config = dict(
    d_model=128,
    vocab_size=2048,
    activation='swiglu',
    positions='learned',
    init_std_o=0.0269,
    init_std_up=0.0269,
    init_std_down=0.0269,
    doc_mask=True,
)
Each number is 500 + 25 x the weight over its row's rms, rounded and kept within 0 to 999. Layers, rows and columns count from 0. Numbers have three digits each. The size before them is the row's rms in percent of the matrix's.

# o: layer 5 attention output (transposed), 128x128, rms 0.187, rows 33-57, columns 0-127
# v: layer 5 attention value, 128x128, rms 0.214, rows 34-57, columns 0-127
o33 096:479493499488459517488494467527450533538471507514558557517502462500504488497491452512474583551459497499469497484496525521493549531483511506487496496520453516533519522491492544498508558517482534473495502465515510518498506480516502515542506487475531496495517503511464501458473515492517494505535512546471513518540494549491519497483535495487507511507494491491532501511477503517466518473497
v34 093:499496490492475495453533490498505481498565478513515513514472532500484493487481509481503470514531432502485543440524506550519481532484496483524507522481522471448492489493507541488489512522474479510545446507466519503556484510462517520504497467520487485510492485477502527487500479523514523496490463498489513479515516491515479457465499440523485481506492500582497521517494487531460513487510
o34 098:505476489507516484470464501496470508498477460491469494506479499543511507515541526499560496480488509484491500459468522539493492445518485502479495533492490540505477467494480510511507394535493497539463490449498477488490476517490503463509499479511483519485487504535487539498551502497513507471494519535507499495487494525453505504557534492534477507521514527517499497505547470452478488483513
v35 099:452496521496526529480575487498503481534497471507451457470475464495486547481450530507466523497544469506512486501540502523517505487486430503495552503494516482510541512503481489507493495495508490477526477526518467486513484521493493498540485469476469520513483475509533508494489508524506488552498529528488472467485482505508488525520495534462532474438524490531477520534505502505471505476520
o35 104:505481522467491516438498493497511507452506461497493463492511537507541487533525497538528500458474448489490505523465514491475458489492561502508520470474498504520506471472468475512481495532491442514472487491487538525500523492553451474526506480483520499474478517462517494500496540495515469483526494533447480526483484497465483512512475505470484505534460499468493460469475516492523510482517
v36 094:493477499497451545518490521527503481493503486485518473509517532535492507483517512487501489487524535440531509574514491499498493461478511472489501498444469462467505484500508530518498490472511465499544488537503514478499498516498514489508525486485492512513484437486555530487510482484527506512516463541491481486504505499501532494458489484474551496529472487441538523499430522473491525476520
o36 102:507447516524505533495547470464487506483512500503455503497531496455525483475490516519516522525515466528530464431485470508493493502533561497512511471522490491513480518533525470489507511550508486512492506489481465480480478514483448497545514511529493519482529493523471495488478472493484491466514559538487461527513497482468535506550507511528485493528528509528477500490510469555500489515530
v37 106:476484478530512506483483510503518478489510544500496523547501511518471559489533511459522503475549515483524494525523499461492511518529507487492469488490435486494488580517488515515486535516477499526563501518522524496531490514516526551469499506507471516476536467502494449503505478506492518510516500505509487499501525496561489488501488526499526546548481497490530566501492492514530472475485
o37 107:501502517501421502498536502538498508503495478526516489483533445489523504504505509568502537527517478507501516486516467545479519531491495518491415502538501503514502492488530494459497470473517503519470496479504482497501488515509483469522482517514482470500508529492456547539495477508489486498463501461495437504448489507455524514526513525491488463485513515470447470482475503513504488500490
v38 093:510480492478493494525508543518486530478478493438487525479457435488464508485499529529555522484488550485493526503481479544528489478515523519507495512509473497477473517493449510519501498471471491484481517518480472463500484477489485513488500550500494547489503506481546493495488467525497542537491515483541509503471525528491529534490544483495508490496504473459470473519531514466459502497564
o38 088:500471497526526506475533500464517491475465505527477506517580540498476431512490519527506504524495486533466501531540516468483502530520506467511514541491531487513481519534516499501498571527491512510526519500491508509483466461517509490490561467462500472502501479498500491454545476512525460465500500511528470480476535486480478490464497482460499484474518498514531501520494465509523503475477
v39 094:553498513472483459552508454478567504492511462493482505506461498501502479518499530491450495527484497450473517495507502511468541469524491504500477494523518497492495492450529495447545424533511513491451493492513509473519489496502509524511495486527471478524515517457511521496491520519460509487500478498483501513512531507517506538487491508495476466514554499465502527482488536555490498471478
o39 096:501449540534536552469471529425464499517521477500486513509497452537499502480492459508510485549476477506519501493493507517521527499449451469496508485515479490482483498525459518561484496469499531521502517536495503473498510500523530478509470480492532506486515468542513512479466510486502495507504496488493472494465465523504506491435504466500492529492455470481493510521513512463498502553501
v40 088:535496459493461480446513520489457508480502447531503569464530484491492532529446505512504476507478486468491491485511475516511493533504500503503488533476512529466481484525500494514462489487457488467511493497525542520466503490515492482474483467564527458514544537504456514495542489500503527523525519546524486545507472526499495470505518510511506473533470487491503494504470477499509523461491
o40 086:464533488489499492468468500513499507502473530529484480533515502482518525480510465503495517499546540473450508522483519476534508529500529504485520512523500476493420478505455524510498496510491489520454485505572492489521502495487488485477507536543510531515475482520459492507505459493525542486506510472550512472481483506515501505504550491526539515492494443552469451492502496484532477526496
v41 101:469516525527510551463529498535511495505478463518501525469502484503483480461447483477518506532531503491506512492563502506515487496511507531467494559491463495499486528500493469479463511501467478514484482498531478507461500479510495435503486447491461529462515524517464522497498504507509513535463507561510473527500499508474503520545522483519478477461478460542475458493497498513477509482474
o41 107:490513501489496506512504488471539486492515514529502518520502503514516479516527486532494536447512465433456506548493498492478500567540521518526476530515505527525495469488526482559517509520491480504469496497515519535501470474461455479512531558504479495518459470486543483485515458517525490523494467496533515492486466529513483498554490515490536539500476484467491470523524534498508497501516
v42 108:498504537510495471508507551474504484524474509514546462541506529548504466516457486486515508497494497490505503526505487494494517508565506473463521479514504513486517497534525473494473500511478479501550483557476518484506477453479535500503509535462506520502519483484492489531536482522494476526504486489482498463517513528469456487514461465502513518515453517498470467467514576507551534517511
o42 105:495496471508505492523478486530527497480491526534502532475524544454508524461535508532545504492511490536522483475485459468458527511510524501464547523521516526496483495484470549523503474513491528532505539501535484509487478512517488521512492504501501481498474448549500502472488494481486532560548509483508508512485538486503518500530539492521494435498499546453527494531469483523481528472512
v43 109:544489491503505511503482510524450490486544497474449537552464476499529496497489441507522493519490509518550458484495514464516432513524500491523488504523525535513476472502495514479499535511472492473504468507517465490519555507493544486486488523557489488536503527525495536476514545507516480490506510522470479514464472488503499538493514517506486498477480498476473528527485485447469542493494
o43 110:492523501466458484489457506528531511460504471492495540498505479510483541510559543490472508487507493492542458532492539467512527476505501510502493525477525495517526521542519496538510541474504493449492516507509504503519493529510502470474482487514483511496493483509494486473521502486459543471490477501522487464517494516448506484504547472513523537497562460531530509469506493522502480579524
v44 099:513503494501534475441481491489509500520493521496502473475502502486516479523486456534441503521470513513446472475545487482504543486523474547484514482515492508499478496516509463465528485491537520496472513445515524493489482433556438480489489478509519473514490548500472491478539485534483485533473488491527505483492480510501498501450498495490463501485508505528550481491498502524474540531488
o44 100:482534498489496494553475502491512497498534554518533493525462485494519517519501473473523466502487487507543481548450569491504509526517499528484482478528515473459531515503463504513510487504473531531541485519450472471472496516540513500510529514508468494534506510494495501526474523470527504476543490473476514504516522501549462511493468481523552500446494486491508469515469521492460484525482
v45 093:467513460535485454493477556478519522468479509499518472484529502486514455492504474487516524497480517481569499515481515494523471484523553490473526481525474468471473513526485494528462525556489509466495504467449513479529525510519484512478452534520527494472482513511475510480512496521498504501481549530509500514525507486463490480499522463509510470504467503476504519481524517511488540569487
o45 094:510522477477540489531525502472563500509500472538528512543471477518504475489507505538489507527487493522481457520542517496499493506531492485479535486529518492494543522456470531489501519534523502509497481509527458485510502550451511536493509515533480456506495442482515511489538481492492521506520463489514498447524529487543503524506517525530482495452533529523503484472494539535523472470494
v46 086:505478479476499543475553500486500558493502463512503506446476519490495510505488522512424506516519501517518496540501502495528527511521463473530546467484495487518522497566493507498455506466527483481498484485464481485513513494536525506532474470489497488521518517479498491449533499498495501503479497510508507510518449483534480485484450505480489489526559475506478548508490485554507458527517
o46 087:450465486446504489488481498510537521536501496506492498497484516512520473468481454459526505508485510488478498478492509531477494501504464538514516459471540483497507505482454482502448496544539470542493504497488550506515531503545492470507458507490479503516498489497488510532472536479490479469536480515478484526488523523510469518487490545545475483522477467513413479479495481487511515535490
v47 104:547487503502536483501475488513521530474505507502491441489524517508490492516507524529523510568497521524522560508518495504483568488532523536483504485528466553488472530486481489472504481515484518476491490480465497514479517511488481523501486466519479516502491491510521484494481509521507496503483462456494537503496475530445479492527544527477545515480516526516528520477464549431482486475493
o47 109:509543511510521519516493461516513451525515514499470484473479495489513509473488532532488471533473470515522517494539527468541519536474480512490495483505500494518522470489509526545467516513505509551500531486471559465491497539508457456486551527476519475497498504523498491499488455507464505534491555485505473475512514515538516516468452479457473546456492494514497516525524498518497517491471
v48 116:490488540478518484516518555476477462499505494472509444503507539475484475465490515485507543488502508504524520512514472490506438495526474508497508510496479508482507506520524483510536580509466489496506479491498520473510484473472481504488489485479478513508518471465457489476505470487531477512474454492453490476457535518550443509456499490480500525515521543476498537526522500542485502544503
o48 109:494492502496476515529486460488528528527501518531516495500474539498487497533509521518524498501488459541514481479477515509456484489483419517499475495530520454495501478498472506484488467551471505503481497485500488545480495502482532475451496507510511471520497525524503486483504491501462475496530501550458475529513504520446553514544524497485486491490509453451493475502421527512493485489487
v49 094:506475519497507505487491540479465474484516538537483504519541465485501538502537464463477511461471535520480538479508473537519493513488498484462466472518525515487497520553468500525537529448529510507475458504521518502515478484487520504476459509493549524523477500561494482458513509525496536483521526450511515514460465476489493476496519479511458497510506447518526506502498528500483496472515
o49 099:457527504480500499501502530491493466469452506484518525505489513525523505548452527477509494489510540489529484454543502457472468504516478490493452500537476472517458499481549514470470530494467488496499504477515485454524489499531503531510499497474477486521531499492559568526503500520550515494517489519491523504499533450471506519499485528517539504462488483508522470473498495480507512539462
v50 097:515445512534548525456496494478499495464498523485502522503475465482476516522529516515460444480488516477505480519496480532494509443510506463505489453505506444516504471498491531479478499469502500507445509523518484498503545523507508507469475513526484522513494573491492491514529531555496467474510531489478476482507469556485508502551517488526470473503496483495530493494494476475504513525535
o50 101:489528492510446514505472516488509505493501466487503572474504482469487513436496455500523523506497523510489467547498477472516526501492529508517511514491521529482511501478528478496512543474515474476535490531463513455499473518497545469509497493472493522467547500484518489507461464486559498504524502560479487458470529494457491534485505492502494506476474537531491512449494501494488517532466
v51 088:529482475480498506531488505520484486452541482508553512544504530514494525531478501496490476476523566488474478482510491489560523545510551487494501490517518492452525483507478496528494521490495510475538524465512515512512464510506479504492513520513573518535526507484496505520489472515506464536523503524490523543517485520508474533462489483519512484564481501488519487511537464453494543512505
o51 089:485519562495519518506500509520468509515519542467493495491542505473426521522504449499504504480481547538520498491494530496516533475534523502467525511511503545473457536500476515474515507568500513535505492488510479482517471525498524499549493476521457474543503506524476503477514508524486506465504485529491483510465478503515521504496534515532498520447544499516469472548500506528515486528494
v52 118:495503471470526518504432478543476525504527467485540484498507456507449551447488517502523513472501536452492486439451494522468516494514541487513474531522510481510494520490484531517490513472498499499492514506513500499494520496494475533451519504520494521493499528500530489504470477519487535499531484473473560484485509448513497542505499462500521536541472511527532466510516482510516501515521
o52 120:514523521516486496500528512477491449547476491529496494460532526453491474487520506486487475508519526489502502571503469504491489486490520472489508494499511525459458512547536512504498488506510499466525460452513475500530516506517528492499529486450518477523487563510512521520507494550474474495460480570527471528467515481496498497511510522493504506458518532453474522497536520512506463491476
v53 088:500495483498494526502502517497462483495502470501473543487492494506459473512474510485505542486463495529549483501521505467531458513504537516490530483520480487490550510513497529507517529490512443493485499508516482511484440513490483472483484488519485509508510482510515530535535510453562470529395489529474482484509494492499451524461489454489503492535491525475505484513518476487476476530493
o53 097:486518463444477489474534516477526527456515551480448485501486505466493509505539465498476478499502536531469497507504515552451490481524466527530518505521469492486502508490512514493504494544480452493498470516502529517488456514508485487478484467453466502550475490549505485437475487508474513480514511523493492521526456544537510521533545502505498469515525513493488490485483498495531513492498
v54 090:525527508507522531524521505527491538519454513472485538488484500544522561497499494513488459496480540463502486496481466517507515471481502491480513508475530450518482501506529508535457533467517512462510497530471518494516506484503531496484497504518539557565504493507510491500454466498471500514502512552525475492473536549510485538515518469495542483544525464513511463513510515502491483487464
o54 090:521493479528501461503536494490470522476490486503502483488533538453515484526473515505499515497503515512479529517489485428498504518499562521479474510504532515465434550472520467495504551496502491522463494504502459489511523519464503478516513500512484497486539462495536501472475516511485459481482490527468512504494503487503510536486490545552464492485454484472500494561469490466502516529532
v55 099:541484518534440500512482479516482533474496487485452465491505491490476525505469504464506493470524474523477510475492486529522519502525483468507503522486469515489488480507465492488483549449516482488522482461454512485502517481477497477529533506492490517475507491531469466465523535468515526494469475470498518472451503475485439504480517515490505466520524549548504441510477522514491478520456
o55 096:508532535495518470494491512484517487493540479506501521451502516504494460488508523513466488517455495451513528455543506503488508479516484551462467515486517432477466495500515502473527454507536465492496497447520531503533464485525491534484517522510517521492486515541538525472506501466490477470480499478424504497521494520476499510505512502506514499474482486524491554554489479495483537491492
v56 102:481519473527530501487451488477459537507520492474447469543471497535495493488496493516463528448521521455501507495461483496472445519526477499528469472523470477540543482530557509541499514486541487484511482503473488501499473505527513474488514509508540489501499500481515470438504482497529421493477540489515524490476521478510517497526494499479457489524495506483518508494507513520492504488513
o56 104:520507496476446555515525504481508508461504489522485479450513513478484475498510512490534528523528494497532461531537522529470509486556510490488456507445509536452430500490492486508493491494526498532490499488462476523528514518518500508494455479436525515509485546482485505518473525475506479508520504483495479487548529474528495516496477523520529476498503481547498508500453518491530489531493
v57 095:526514474490560480447476473511453476503516491518532516477508492484510502543546482485519517523498536479529495499477481525479538515522521464482493527505513495517493495473510494482478485525499483469496515484486563510495486490508496515520490522546527489503510493446517482507516487549499530460487468480450498529521524489492595496486457500488538495552513476513511508521524491525511537507492
o57 091:497517510549506515516448507493461468529477530472511491502483484533511534519517517481495476518520522508506506547489506513475475506477473482500534469475526529429471512516495465503488528519521522539444477494534487491528508533475448462516483513497484498530523508491506519493448460470509502499487526460493494481480508446501494486507582508483493508514531494484521472482498469509471500534468